config.toml
norm_eps = 1e-06
positions = "rope"
rope_theta = 10000.0
init_std_qkv = 0.0295
init_std_up = 0.0295
optimizer = "muon_variant"
weight_decay = 0.01
max_grad_norm = 0.5
max_seq_len = 256
doc_mask = true
Each number is 500 + 40 x the weight over the matrix's rms, rounded and kept within 0 to 999. Layers, rows and columns count from 0. Numbers have three digits each.

# up: layer 7 MLP up, 1280x320, rms 0.123, rows 273-315, columns 0-159
# down: layer 7 MLP down (transposed), 1280x320, rms 0.0591, rows 273-314, columns 0-159
up273:471529569475503491496535560533480479551486512454473463490545507360465482521489533475517487505538464511486497451445434571512524466424566474495535548476516509538490375510517507533523454547480508512604520461516489497560493441454524515544506484520538548562455449422540498464536498492480549472490433491458436463586540472475412439521521471519574485511533492455490453499487421513498521512449478505499498463530468558506519442570523550470505570547452507460505489481472504489561522482488502
down273:508530438508437539500523522440493557488439400571466516576557490497521540475564517557548448520514510466567507506441525528474516467414479409539444456513488525501544487534490430420516523410463463514517504503542497485533550493515522511467478492441520488437438566528502533517472530530484465519474506455523467406487478585504484533532506544453497517478475486519447508533524481457489588476414518470486507487500525551509539483494487499479527466498565504541473532501483531427578525431529586
up274:545528470413476497471486545447464512569438494527488472486552513572494562541574492512571477509448535446475563487541404604540441475526456467444525550463555552545482463564452523494472481510514469532485432485554484619457437481488591483474471510520489458560547453491544521466525542563477477502533530501475461537496476525522599463564460531469559502468489493544498470525526493522377518406512465459489451598545567476558510505517543554409491473439465497466495496491489492478462498485493460
down274:435484468537561464453513455537467500485527485514510511431446523433524455462460433546478478490571451552474482532594563485469533481469518562560486523567490479515517530505439491539481462494461413519481569527446511446508459524506416481501563517462511555520504514538519490495432497490525546527536500510474482474519464460512538433519447479537438487507489469524458490513514525484605501530520507517473535465532448454467484531530535532486546549521498460571505523500572464448526461501499459
up275:506500472563527565412544544486522593491476479505434534469474519480488519485478367502566568502450558430508497498507458525602545402458587470513443614452508453514459493544510501460500487491521442474453487475503490438503536529476434505458422528450473492483556465468581540575547583520559442491590489509490483498537508521467490479491469438489576502501397437420477499422528506534541498508458492490539457535484462453568538514496498508558527527500531508553509522485497541484475470530515484
down275:522511588496486543458459481525528489472545380504578494587504489571467455470502523516517411509530524520536472554456568429406434534532533536482485445519547480453502506482509519510509576445523510533465535529514504528494453491533494399460504435513510479536501550480453526596522481476524475467454460537470506489562460454481461505447477477455525572460470590500433495526491503502497506501538540497475543466463481508471486460543502488505511542507556520476550453517471507523484506466567574
up276:391464467477567497503453443538436498516515499513518499547497502473547512533514555479499480464453609466483502509554493536489493526470459548484529502465457510496501466481553501479583567484535558530494488482497502482559583475433423468506501467511478501511515469514490532536419486455519566494591406460446485466475474497547496525451482471532508539439475469514562505568466503551573491546556449471515463465545501536538478510544494505452534483459441475518509514509477452547473490475579519
down276:538576602486460469467510493540530528452479400451462493427453429538460491447568477495530563506488552593504461501493547499480542483500522486544471540548534470499569500454447504456489472539485487517576480545533404432508488516491522555480521481504530490581406474475502493511560502507498448487427483560498523535505473516470467489539545512483493487494540483458454502579450469484450551515508550482464549498509433420504483445481471525493516466570545524516499484470500549528462511464504505
up277:458528529500536555502501551497494520525586466474407503459533510514543499448459479481581489446492600551444554423483478542551499496577534497477471423595540556516447478425447520427465422482580569463543485556453432503496498511481443492427539515537450449401576503536420516512469516475566476489594505486440483501503569489494515491457511440505504503527487611499446466506510428468493541570520488493540532452519458452475504557531503504521527456571509437547521489486521535425547491543567489
down277:485419473546492441498580451522469461569550365401539474561492499590433529443455481489423500528535495550464460527448568482480454489561449546486429465473473471525575520501526573545482554552436435451589544475574489507532481516531485470532505463441531397535548509496451538558461550441489501479402519555468464558443495469503460504531439606478546530510504488517501482514510460518534510528504551550512552482503524491540536429487525411499489483466499499448483448550444600544469463496477491
up278:474482503493465569471509492565468511511483475520570514515461545440493516527478498479494487474532537407547492574531525539556463485470549438476479491471480509576472478563463460523477431522479565573463433489476554452490502482491520517527550564512522421530534482503510490456411504524479544456501541529482522516473409436535482438510539546516492506513519493506553489476526474525430485499476496527512480487482576510509464495542508527517469516479409514483475587440392517505466540472436474
down278:524511487505501555527434527429527512515536410503416444427517430558560484467480519542437464489455548592509554451499498460462589519507507495507536447522526456441520499512521529574503518494400486482516561527500456597402498506468530462476463494502492539462475488473523517545581510556532431513548424540488526407510515553472495574492545462377478502470569527428519504492503483494575500516574578465499534497501473481454561504497467439511477507519520529489521433544537491525521419508456564
up279:434519538445519495494487519552535542524479605488467478490472467542506514494525531532465462459486543485470519506486452545477507475457466590518379495486460536442489453529487484519556569471473525477538469539534445525445542455505520542484480496444483498430488465459487525478452479513559485463529451537486436449443478435621551525502499441485407503521479538479553498475549500519454518469504503513529441505524524484472518500551467481487455526486477468452487518500529511457534459502498474
down279:493410515555442497486496510507520480532529133466592504488492454439431505511462508470487668479484495502530534559532529472508394543572525386496607463517532537552510489521422544536423463532475429499468514452473515500492474498523528533585540501477460535530545467525504477505546472463488540507499577459542547520558492422495536472464485514479574488563509455472483519424485571481552454559517491520487549515494500510525416491527443500510528511497532466494518533504473478514479513521511526
up280:482458480524528465550481510437473506420490570502484496395529586522501563487538467575520502544452451494530468493470427482473419504489515513534485454477535571556468490573547462471473487557475597423457418476524496546478430533471502493504426549388511592492509513457470499530484431528458512504436500397525559505511427545481551517489502545506508484470535494515529460514512481428415518488481519457555543521476466487541487486433459509501529488494502543512450487545472521544509450492518568
down280:473611437547444505490455494641489526473521459499468532585530461484463507513447551440518530450505533435518463495478534516548541539534547532500453451527470495524452533538447515519531578520490489541472548482488489484561532496550438517513529473498474448476507518537481520556475554495523424439560476530452444469519515486463439463465558461501515465450522502551499532441476514539559383518551529513406496451544486503538572501526541505516461500587475480510491537435519471411527575504416448
up281:548543419481633537545517518546481529531571434467440492530501478531529549459520506529554497457544558445519464520519460529489482523461543552543580483436553523441489557468480500492487533559464597539510531482468477440506570554432492510509541550528466450479474492493468475520529412541545539504517465443542547530494439515554489507494488480494518526553554500571543493525524493463527414506469492551472450487515509533455511507525508545522523513481541508476486439529505481521452493458547580
down281:488563458518536498525496520522442504459495422509525479466461459556457499494502499597449491468476475472504550531510478485464540483475533483441498517514554512574490503482521412502471518509506425513494503552527533490465500476555537442450456492444526520413543455493509473561495470513491493487497511463566529474430491554515457497544507524500493402480460548558493471525493431552432529501522514464446472477557531537450520483542485480523501505559437539478582470440507549508456495541528573
up282:459427490481553456448513481556451504461494435521545485478550542441503482549532392551567518516537515527504534502471503457539523567496472383483491518550554487425534513441529504534460475483523542551514536510524503531494559402500523455458507553588509487464486505535484485565527479566539450508443450514416440424524572524583530579444445528458520443523445525536498529498486472496430459554489499561422446458527469517495444527507502454515460508471399529543489536441500535485589544502491519
down282:520526501502460491513491497481491516534523646515527464509467447448498453528436551539536526513555446462515513466536551562540527475528511480506504506493580481557453518475468507483488534473500488501517506502414489478513494508389502444559564442460506445455489423490511525437501517528505523529459518499520520504468496543491522484545524452422502443473539488490484529545530576458499520493515527499541542529447476374495555507554521533431527478547484462537467502505475494544471468496517518
up283:466530545444451497535478565510483578578526470479495445429449504495530570514469520463526452425580561486547459454459472510472466540503558502502481527487560463496509504477431513494471397447439511520467523440502533582503513554459596503515505451532548513449503504504479501577448522482480531466458431444529457541543503498555478521557493517514510540532469426489537491539539495552490467524475425418491467506501507447474508492482517477527534472466485520507532512494470430503484448496485577
down283:423521593518509519451499410538396526470503525582582577492499487459443462445525495472483535463467538417503525528512532561473512470462490528478485483502559467482476493478535480536465467535525547551417501542450521469508438440465571505492485495528442524510515539534544448466515441537461477517560480503479515490544551488509525513503514449508476489455545465518498540510494486519535541512488443487500519471498565464467511517480536454533510512538496508469447469526463488518537529514453467
up284:488466465544460469538474456493457536500559406523446499484560588458506481546450459498499437421461519610458503520483546517530619538485536544527469506518558554508534495483473516449415449510545575511478477507503587490474514486522490471505523490456534501532558489503441479527574518468542560510499542561501457468485502457592401524502508455520543547424457552530482534461422510534484457453525471529507553560488486494517495447454433487486486519486512464570464527561537552473460542481522505
down284:566492513446581570510536527482516500537500399506462515510494459500489541503498514556451519538470528400532491482537481521472446480508482436466551474422459454521532512568536499506522542540483415501497553433502394504470466511543502547504483563466497524495503580471477543480436397472515495499500486454496483558454542542448553503519485549537475442521576427480499437502568449511469516498466482522450521457509510496451470547531525529491551493496492522478566561532472480526545521519461532
up285:495533557557469497557540519511474576572429470527500505455521461489532564442507432490578508558457445520405535519468478515467498538495481397499463558505501576507436495520482479507535507480492497526491456455509499468473506552543470488506475525480505575513477563496490570501491504518489471507528499508479468456444507522487509555486510487489508548498501495470545459465488504421497538544582474443542466542477510525499487498477569496476551492507487516514471498526481588495484527458453521
down285:492480486512491469496552469388491434493463352465528471530533483520522479513461457579467494435473494600498554459528498547497523474478493447500445516507527534502461487528529463558499462472591513519547516516507530473479479438513522476520578531497448466523508426414495542514520482498499536521448502452530534537558466480553496418548514524490484463520533540474463513466519556529497528405522514486565528494498497487473485513507498434503457448456497439515515467468501491540498508515467462
up286:460533517485505518483477579524499503522552393541528508469517529451538530547535431534496480531491525533493536507531503492514480510513498452566477488497481422465511544480482546520523452502472475579531504476455566537519535535560476416547532530560492456531497493438453513431498438516522477486625443481441477525524536477497458515448491501601478479539536502449536493501489477536570529536531456507476489520552475544479539498383524437421481519500486587485499541562491486540521527543475459
down286:453531530544460476475496470497452485541462511545542478520479497554494480481587493457570457521445381415521451543493527508487510404504496464475547456481490499479478558553451459542456520445513544472455461565543478518507513523479368499512466483518486501550501468514514443527532491491530509465472570533507536535456502511412488509497488509536459460439518461487549474489513476480453565482451450483539475461462527469526487509631490507538553539488529476468482470412493551573530549435527495
up287:478491536462505460518590481481488523516514418476541503495521558562496503517586470490549544404459532552561500485497526451538503606541538488533393451526504528582522494475541577406477451428543532544433478546473529480504536475448427534475498557501454508476429546435439472512561506552505486490569549536458495533455491545493524557492458501507533579518479583523482467538472445512463471499529492519521427465598517545504510470507510548500495506482540497531490479456514458422514529533504499
down287:487562456600436487506475468513517496536541410430438479551502455498547466433507506498501500521521512436556493477486500475479481464487447480533528509513536461476474528500453484505489539534505464503454560475555425453454560542506552438516481532479532472447480462537534488473477452451536511529523489439574535506477451493568499521488489510526485517467452524445517514613486490479417486512467496509477501572478519493493528449471498474550477520470489528437514589448492511602450428443455490
up288:488434512466557496477467459507556437543443472566449482504487512522481576518543504530511485521567564508505469509554471445508526500512532525506528451450450499601568472505465490539476508465471484526555491473502490504526497469494506492487496510559425521510491489463559524559454483520553548449473455507492584516480448536443446543613544418488520537580575549475572495522531586532510558488468531495535541490533512461435468479517429518547491510536507530494513514488505522450495528448485501
down288:559459535477491512496529523480509566476562511484500539488518473467517422533531453502494459459472470490509524385489530526518584495470407441537509508536429548453473531467522539478492513431547441462416513511475518524502514538507502497416501502457500527455532535544494549529478468543425533535516492511503485526538523521453556530491472530515506505528464437479477547506426464540493435538494482539502538483542522483510510486528547470491563479503481493542492522548433461520435456536507526
up289:534485473482524498527502496448536534501562441470500448572522493441597535456481501542510540534531510478469466503505504493533522511503570499493478507498558470508495561465498480534441538419446476457428508500498501542537489520506497571427436582496529495524536494553516536530467506498524478522508474528484472450519481536487528466526535496476531485442496483520533491523515483509496588442520509549467382535511503522570436580571503567493468483532540528495468418420499489521510575544506524
down289:519481541599511485479544519523541477490489438479438524507451479494436480488500540523497463494535416380521523492533507481491481508473433471491533491556465548523437451500502519451538521599478515499507501559432562477466440486533527480479614505503508552538566459494487524566543475490471469465455545418602477566517519544534531520538542542521466496574485481400525386534517439460444504537546528452533535524463502474443514474543536505469584472488512482480473483516593457457478491491516525
up290:504474457494529481507519494524461573489573473529510476514514576492499504527449514494500459524495549488483507450493509519538511524446463485432486444511501481493498527527488490536440443406480485533496529490493542419498476442526507570480427516532487549478546440510563472538521495486473454513504471485429518525480497462468453489505500493455498541480490507481483553600528517473544558469530504544489546464490455528571506506583440465443544493515510564551514429500509513540444502501454553
down290:548556532481512516473519403505494452445406574504483503526544499495526506530561381503459531480487510502490499496490454517457463544574472563498459468458463502481495506499490518493472533598556566519486499527580464524453514586470528501500533589483513526570514552489456513450489462549438483489434557439463525530451511537516566409500453488538513518528515503450409436482514535499502444494393452416504484505464513487479453563431556485558452484448461491388515512551530470477590531552512457
up291:491512557455409417527442511542511538481465496415503460412558576494562358502515511526494418473520451499482458470416588524421496497544520567534535536492561580508581466524458483483559468463508523476511593487477529523520503441528592462529463475528482551520384478512482449504524532491541448475480530492477530506456507500524444514476486440491515500457443530510491535555431516532529499539511572507492517566499483420504459537511556514461476494427494529488474530551521481517555493514577532
down291:524457581461558464440446477407475468619521523480496479492488460541439420507449492503524437441517504507517533495532421480564493558473541462513529548573508469523521523446521468479526566517473506597514548476542472548548545512469486499548551499520536539496489513465522486529485547541559505467425543403517548498502542478419509477462478496439484430535558542465472472509560613461484444428552574519550523483578557471540511470470527503567466516536419474504525533480461545464506488541510524
up292:429484503473547542541491413497506440531498547500547513511522505438493481514466430516579512500521464435458532505482493453506402583525515436506450514552458554507565438475494494496523510576457528434481492504553551463556511526497505526513568441504558459478451443610472495485445416502524542564546537437507453576501521454532500637494505481579512486559528510582499492578501476569461423560496540462567507472541479560455466550520523454512495475525497430486462524545544511459499425488495502
down292:487455497468497455482534544441514417487439522480517472514483551503407497450519437437493471482538487579490480494497477464488532527497456496532459466482451520472532531498482534514502487506497529561492465492499595421451474466470515420537515462491446487498546488535520456541586487518506447524564447554498484434476505509484477478512526524468468520411503481455465553561531468524407492474556522460522526481506488489526511525495481516461430497466558536525457505445551546545525488556521516
up293:534569461449516607536553454478528539534463405439496508471496478534517515512486481599468512491523550509393474508490565482502520494516537435530565397479509498500556502531496487596496437474513529499509532432505550460490438526413519506501467547535510448476475478516544564475517503479534573542502460478532483593507583521549518475433480488494495516472475539536559464499567522476512472437478502493474490504488516551475512480531472484577562535540541502490476465496497468503468461506532500
down293:472422543601559490514441563513501496469559285559519507488426526528559529540501533509561501519463497470502552498455440573461492537499490545477465527502449513457461522420493498444510512502514459455552491514495498514534544509569479514458499408489475468558554494449534494509534517446538469517468500492476444532537500489504486523507493494516528471521558524487473568553457463497530475463499573597526458498515469452579552517484512477487426510469437494411549468484469493499567524514440470
up294:490526477565530506510565488495399540425525447497464523538516499483555476572522522532482479492505509557505517499506544475499490563492533503506482523511561466500509564601521525522501509473459429524547461498483547511509517517511474510505526464491565453517482480544521454499553568519473463473493461468562479516539423416459520560499464447515465551495489444544489517512539449466488512546527508468501460511443550613502500500488452531521497516507543555539471477520431474535515505459489469
down294:539524455506501503494462502443540536551513663520597512490482522457437536536466520516465497530451516498607479520476411496509473558556493552493501549476592513549544522489519479443512466548535475513433498506573498462518452442481514498509489559532495501499599519478544540479500549537475477480511504495524582482478498499505479510517487536589522462516521473502531449545476542498502501464498488494508561522556476393452426555503519519509547448492508468430590481588492530478523477480497457
up295:509485428509520546510448527503481528563459491458502468503517470437493495533484514469495534446472445536449637529532523491514528544471565484543575497480480570475414502474579484571464568536505611540484513460511466522483499539514531520552463543539531442438476468490536416446545588541527471550536562512472469454508539442470498521577493502514469476528503512457623485489531532511509539500551490488443501546471547521516518583531543519476504465474558534410490518503479546413499539424506529
down295:472489461463467450463597455503521477525544476511550467476547489520511554452556541515511509546473585472552466475482446505518473554487399587464532488448477481526597522509471449504510367569488441508468513500517479466496489473426431481496506461517506522496462436490471509562529539448501426476473403436553565492518573531520521548461526535484447487545424477503462531541473474504483508458448572518510456509515513457477455402475507472514483481497456479478510408534526458564504520490498506
up296:509523487461506502454445513516506496519464524490445523524475538523505487533482513531509549510501498468547443449546467430520508509466540537570525463536545512472548554520463512424401477512492502470505536549449561522571553500457500500497494540485582489517424486488438503475422517524503558543459537538583498489542498528510457520462504513521464559436525466470500489493507471559485559470547424473475413476465445491471517517439533441443473570495508431435545542516519556593529499582589478
down296:461522500491482481473513550565481490510474391478551401498526534543528520409514512546472561521465470484463438578454420539492503498603552514514488522561466578552527490439498435492560561476561528512489411506566506508506581492537525532543519468536505527451530528490528539496550520443447502536566509481463482489451444457465531476456466455446463477492499548487558507539431571501574523536543481522530449525454489463534470527529506508505457480508524560504527542501523480450445558508455528
up297:432514469453516455537574478407490493599465467455549574458475457472484467559506524533519526549498525404509508454497483541482454520448500524535491519480457458482476491460479431498513493457463512514453556470533494494509478477447470484515494528523534520508453469469532612436537511534511563455586526483497558560413522481470497533482526532521523450477499482555467473516534454429437521483471444562484518545531489440428538497489516513496510527490499514470497508421484518579531498525475466
down297:470517521514491523468521527581532553460558530483461415502503559548531518451524500521527535503519513501428457480483503575545471498529611414499473460535527537516473523507514498472462497492462531543470449527510468446417588502503535533515496580527545484499478409473540487471494484450463517489514463561469488438488578449479456507520535517487466460464581464468494499479478477545430464466466515429507518397482518598519495540535512509482475459495498477513448524560462527460568509474394482
up298:588503494483514498502538482554465529446498415567529486566510501453530510529463548450486505483492423467484432477461476461493472543554493510554497526551507491468460493455486447511540486425511515527452547513509533530524518519534530446512459491470508485526496497489452560521545483575550464505455488525478507508554471551505471547474453506467549532469489487528547578516526454486487520449544467545479498540562537516456474502476503453520470451415537468526507558545468514576515531501494488
down298:505480541484541589558524538621582447526509444425519537449446530476461519513526474507448474502481560538540528498507479514538523512432530459430515493455491517530514524564490511463464504492445520469551438532433512497562503469510456575456494442542483519499497464476484531517490510445546459451457468509523515560458566478520489469454537539526482507486529522529522497509500487543502518489498495497445545419461517481497527556572569512507537503549465584477472486475597549446496551511537513
up299:538533501477443519528469533494447496560499479485488466571535483525529472562520512458571553522606440555515523622547521513442504482454523513517453503462467474447559539474427460492558428508490498459556476427472478557496525504578503560510566510554538542587582553468434508474555500495488544503476560451503539542486537538481386510515399481543545494539524516448511469580553531446517512443504516548502449506442469478470519491461502526515460464485480464514442539497477504510478464474500490
down299:512460540453548542509570463414558519394539442562520521498470476434423528430549519478436545473470458556483487499559357470529491475475485578555491555579557530484528509441509459512467502527544451500468572626466521504490563399459522391436493500488496472491483537566546512582453542447536535502529514436448523452467452511485520503501588470529496486415486519454505546449479513513464491512504545480553506500490453482537471483571514453501532503470537496501482534604530462509549525484542452
up300:497495509423531480412443504477538609550445415522446508537478488513495587453495570523528472515500478528485522516479524504515511553463456508500527402493570535521485452526514483559459526455461486468565483465524581538492431538436435486520485473441522513568508500511566504480560494520559564504481536417517508548455472482509508450463467550556502434476515571519502428527519539522537467539439483518479554511510499582488493433453499482500429530472587567491491474548482495549523454483577524
down300:528522487538496464488486536496536513536539625508461498449444529528455531486557479576500440560434538472500455508562462489464461500494479539476549482575438447534433469526435478480538489556507576544478507405567452480552477551562496516487492583576474497505456582488500498485475526481437466467531456511501456503495466467520509523453518494507522563557504441478568493454470402511522556462524510457520460533548477510511477505511527475484568493491444503490481542418452577562485487483500483
up301:437505532474394523515493503468533505454462506530430477501473518497464455487469513521490470479523518594474533487523473543421516499492432486524534461454507518457470501493519449555503463561504498512479453475505490544460451543477430491492484533474546537472500505515489526472566489501540529521457504452551479506529507483492492466503476445524514462473532444484482492528519577494523471559462479467576412550535569464464481548521572508484553495474517432496500596449482507499508476506516506
down301:521447502442571524532488491433495494478449469523567500567484445491547548460541475513626515425513460500445480556482584434490469492558498514495504470485452469523525569509475561514442517447482508464483443509515533532530546550548496436452562541508450470576500493494463518526474485475474563540471569455481529514449522505567571492512453518514474560490503489527485545456461524530542528548407459527471553478537445617565459441570484466451465505541493466496515446521513520536503538542422554
up302:484432534537535455409499502439450549504505450530479496497487483520552444479482471588507494543501480525488567552504520415448477434505531510434553468468533493475519467471528476449506482507500572522540561552490534510521468431498562430486434515465540485506525500561539520486500595473466497468515614522496519497491522509533496455522447534520500454464498516533441489465445549541526557486535517549532586521469509579505530455510556429489471497535514481491479521481462473550601506429557497
down302:491486528475511477587546507557525430444487338571564531489590527479518513431498432425555498505496489475454471534493515537506435566439521508431436509528539512516515495490544557517564543426505587559507510606512443478452556486457496501484509495476460514489505488546454516513485491442536443486479502524548487551503498558472549471505559521519548591509569543453476557572490541535473485536504504456538496540499466478419444458505528472547551536558443537599451491519484517520440461449472465
up303:409510471460499393463497547406539569530578504473475528511464510422541497530541533475548516522536480487479519459518478515535469570500433540450526541512460437468540446545529488479530526454512515541440483578512541506457533541488488461472510492491490444538538486494551499486464515502466509523499463460529511442424530513540520548474511459443432536414477462455429482461527573486461551532524624555588522516479556494480519516530510503475515559519431485564477482522553474473465492513507511
down303:527589529508505492541451466472488502501528521525620411519471524520436501494498570505483456458508482467541464528473514495506491464566474515489521511473528437501432523523454576454539489553480495537466472489426506535555536517529528502443507478424516478433506516473474464484462582493554490479528445507470462501484509490552518458583469482502476500456548492494498537459502509551494587503478483501592452505502477543457448456497507537484502445487539455472504498471553450507435567476410489
up304:502439507570436423488440477508522527497417462494501517496512499517492485520506518466476411467507468488457541553494456494494471638492461455466442493447484513490474554465528480512512435510456514520512484517522511479490541557520564495519485473481416511476468540475581503492533492569457434418470439526509540463466426608483538583524601509557542520509556441530477448524490539585526498519525427483549514447513552550500401423447508541462544446513505484461517449548484486485587531567472465
down304:512428444497501518480519500453440556526535507501528512469501493494529509534500482499523526514534528522492553473463458498518480419492477497500511513557453500428539481541452547458405548478527461524511483469545506447510531494471512576514457563480555519459549540484455588495524414493411480571495535582506427510533491452464478442448516517554508534520439512388533500577545482483548503488496560402492466490469474424559574549470485548457519458471507500509481483480542516587552474468446486
up305:547595553470507507512484479474527465504443455484522495509468498516474446465486539502535485441535507510534508522530458518438505534549471477484545486496458560457470539471455442517469519553423511603499510557553506521477482482456518477503567486486565536553499482553546516517446435550574457501472454484471404519447577429444516491511525479514460482561533522561518528483483499521510525575552476495514550530514469445446518477565550494521527548508509445450504427463501490501568533481527473
down305:566380547473406498452477561463520518527564648465486512523537461514461482536540495550462505513480514454520501545415497538510548458460514517461532458454491428526453531486498523543535521480496544523481495431537550484554519511506527483549485522486486514484506470452519498417564509548474499462499479528555535492552469534451517541488459483484483560554503489469469519521520519507546490512555507532553501499472462528532495461475434494571432523492557493514473505522480490581525510510498507
up306:515478519512464544423501560515419501561453488410478540478512479518469517493544469537462520580480472515519509525438504523428506526470455545463502500447489454542507554512519495491572499562502507551446485474515554581542476512473460520432466445529559519501414488515521510510555535546498535457480490550505531554567441510539432525495496503504496486463495529503522496599453549500553547527500508436444572503579489455436456560490488429472480508474523506521517485530471508476555504517514494
down306:515447521494520487474508406480505549484505479521508484512544429486513447563448531452523475457476480496463468479533506469485526552529526531533474527512440469439522394511415512552471539584479466482548485481382433456493533458575513448506470497520479451498576520435495523476459491493473498524466517542502517444455493453466479494486493579513557508565475494521493520492532470443453564576522517460481416488365510520510574387479492461458491536490507585491520474548513536553569506491498437
up307:438513420515496579543483501447485441524521499494493523428567473410488564537482433474537528509455517470521482588550533489473538528529444489499529512508486530519423508452485430488502458528484495520521532448529482587442455485486544511504514418569576489398492534519544516457512502516482566547508508471501484496506463531504504560460480551574537428533574471550488487546467486488495442515438591506498538522543514487566447482475448494458512461434481450477508546515474476548532547562528457
down307:475450499584468476514541503483525496515519496524536401488539369486503475474512428575550487433521502527506532484535505455552498564476521457485494463471514527509480558525523519535447556488538536412524511582456520397536548425515482513495430490503564499507475481466490516522528476532395473500472487505596460493464580494492409480527558443520425583446517572503477495457540574542522565524473516478477515510457536462526527482413564621459470479561461470522427481487542481435436430552513465
up308:509510491503462528447500412521527524446477508545462470409474540486540454476580509461534524562460446489511534524460530532516473566555465487529550476460509518493485501465518471483491420501492453541553489487458520520496448523455480471475480548445526465490375492523484441523599491439568529537509491506496482531417448537578468508490531483508561472483525462502469541492538430430507494435520458563509536473514478505469440454460520533559486531494544550466512455539476400557519505486498540
down308:501443542502553590622541460459486506590429500494501471513559457482454498446511478510525499516564515510516524491491451449511536550505459588511499461519474528479539555551479553473513545496571527412546468499563509525506452498519478459519538493527476523507461453484489494491491550448514487482576427476576414484534486470553476481430475458535543537527519482456445400453487383578518475512424494438490464449585477534536496483492479509456565490555474534527521514467502488570520465484486569
up309:507509580460515480533573467516530490479469427508538474500500471493584490570504529487450538488488470471575456577477525497462455524574482482540492499543512471560506525427458487494515415564512506464440433463501538480492500496483523567457507468467477482448489523534505462539532507557485476432528512509470431458497513572460477465547484467543506467512543493468600487467504516484485584461456498559558502496458468514499502561507590469538566501497473472457376519530514515530467555505480431
down309:509505506521481443461518490439471466451451574505499504507498531495430517517531522482468470529517569505503567452560443504589529509459550508506441463403449529538484481511600517521515569467468479515492483552581457438518511482510508519504509537529519482537520547477540526503477584513539493565544475504516508542481439477476500500442514533553510539486434497537429529481522565478567454477499537468545486532527574460534548430525425486570520512533583481477544509453543434446531515474494502
up310:506490461521544527470500501501499523511528569510520437487547432441498547447512481445463467522447540486445496401499542424519520526485449430457531486488460535449470502438486490464544554580515494485545510477511534496473507463497536530483467470474487514500517409506436548563506525507456492454566484440461419471530421487508478524457546505486524559470497539487491468530467516540543478502464473539520444526430479490542490495577517540492494487511551463459503556554418470539499534499531475
down310:498463525385426436495463478452480541473480335479504555453498533525477447535459479527469527453496490511525495537533471541494468474483536565483534468539525500511502537504475534556487469453538508515518492505509478507512483522500530476604542537487484539539554556499504469505474506433497507552469514533490492522469539499484502503519446490477484411522458450476507523556499468491465518489555502513479502411541522512475538505403491430493462475524463559515533494472538451501553524490471508
up311:466589454431523446463541527472520491528450500511524501542529499479442462510487487504500514513526488545463543536515508502535512490510519501456579505473520520462525518481577481589461439453464358475486481517498489524463534491502523536527510482506510529412551479511527445539483509474504466471489400466540540460515571442513488478564511484505515493546573475515540471515391477434439505467485532486522456495456491523513503474517433526505452509476506426484436558445517539481571501508523434
down311:452501542536480481479515553562497546497558432515473577497509476400462540470555566482504427537538518454446488497550483525486430482412470428515495528500447495445509469477468537489518581436524530474522474507482531480458425495475559520535443522518572485508446562522458535497453467404528415552527476543479437501516534436523519500458478529509485499459538502549456524413564453518517492499486500524532482474518536478567451496485466504470534538537495452499508444485552473430495480491504516
up312:524511548502465564472476531500506456534417505478464468573478491529545508475475477506518485497487524497479521462520494554558512528549560558529522444440515505493519455538513449522485476512501530577579493507463496556465462567577541517491445451458474476640455463525514518528470476538487448603457562533443489486383537557441446503556507491476478508541472510383559520517438508382512507440517496466513498538494468491526511483499545517514418482506452430535468422517556513495547546517505503
down312:552508525531504433506485468543554504457557517500501510412420531563423440513482471551480464540519452565525475527489529393561489465500530516513421504518519516490474506490506469497563438493552557451457484560454461522501520454461443411477510502498505513532535475496498512411451483523520494504508530466455503516531421541474507541545478520544479544502503548561546537538551511518473491477539485518444420462465538517446512445522496458573493418495537525432454516545480463566448540488484496
up313:510463437452565429529539588496440504480495458448474409479569530423570475507539497482508509436540514554525507429520579531510482455471473454459463480504504533553493533553476481471532451453560476502576520562508458477447518558480517505516513537498439486461468494535492509475449450495568583432494486479486457510489511551420554487427516517496519528504513503471444477512560482461512484490532447511513529462537448538560506570547498497433488508521516530495471481575525449454501563462543476
down313:510458588562536487551581477448574500497496451407501549518558518567521533478455551481501473556488445574500495521536487436568527534476555592606452473559525487367485506528575494474499437584493537487459467484471470554515538477422461459453516445507484546509517560485487504420466585499535527455538551519496511545503465499504508519530465502548555428535504540518521509457491521456489473505527480521434482504501485476517541502509499475457519578472498460459529502480479518517467494445465512
up314:420507465516484604517542502523434483503570499531499465528560530584486434511440472501467523522600467489485485540492493525496583539496509411423405486535456448469470478549494572545455455514495476498439517460553489431514510525497480543552568473567505488544477466468501576547524482443492495499436420535517509532473451419456538494561479462469447416444414477589443487545484525474525508530513451516516479544456456571494482453517535470459548555473549534559486454502373462553517552507580557
down314:422474506407478575526413475513494439457453579516509510574505533543603448549514527490448518433527508408553503431495554493413567482507477476448491482579433534533462531525474456529510474526481470383431495476470545464504455550514483513508465487565544520478496513500476450491541486387500478486534519504494504434461546545548442451446514561474475497542475488511499546541538478523542516480412561514488447502533496470487452454476589531477484521565461509540456540521477556503512533519482538
up315:542393478477547528504509442534548454553464404549541490504507497476495526474546514525494550544439597513462500613511503550509490505508486461456482429484465512556584568488404499436524480493507507510439542469541458490469495535566529434488515557508485493471519413517496478467486497476472496577507522523519508452454435516532537484484498513431600519449537507555435499421465453462454471491469494485455461568488430525493493473482463507584479527415532424460489520511465537528444468556488520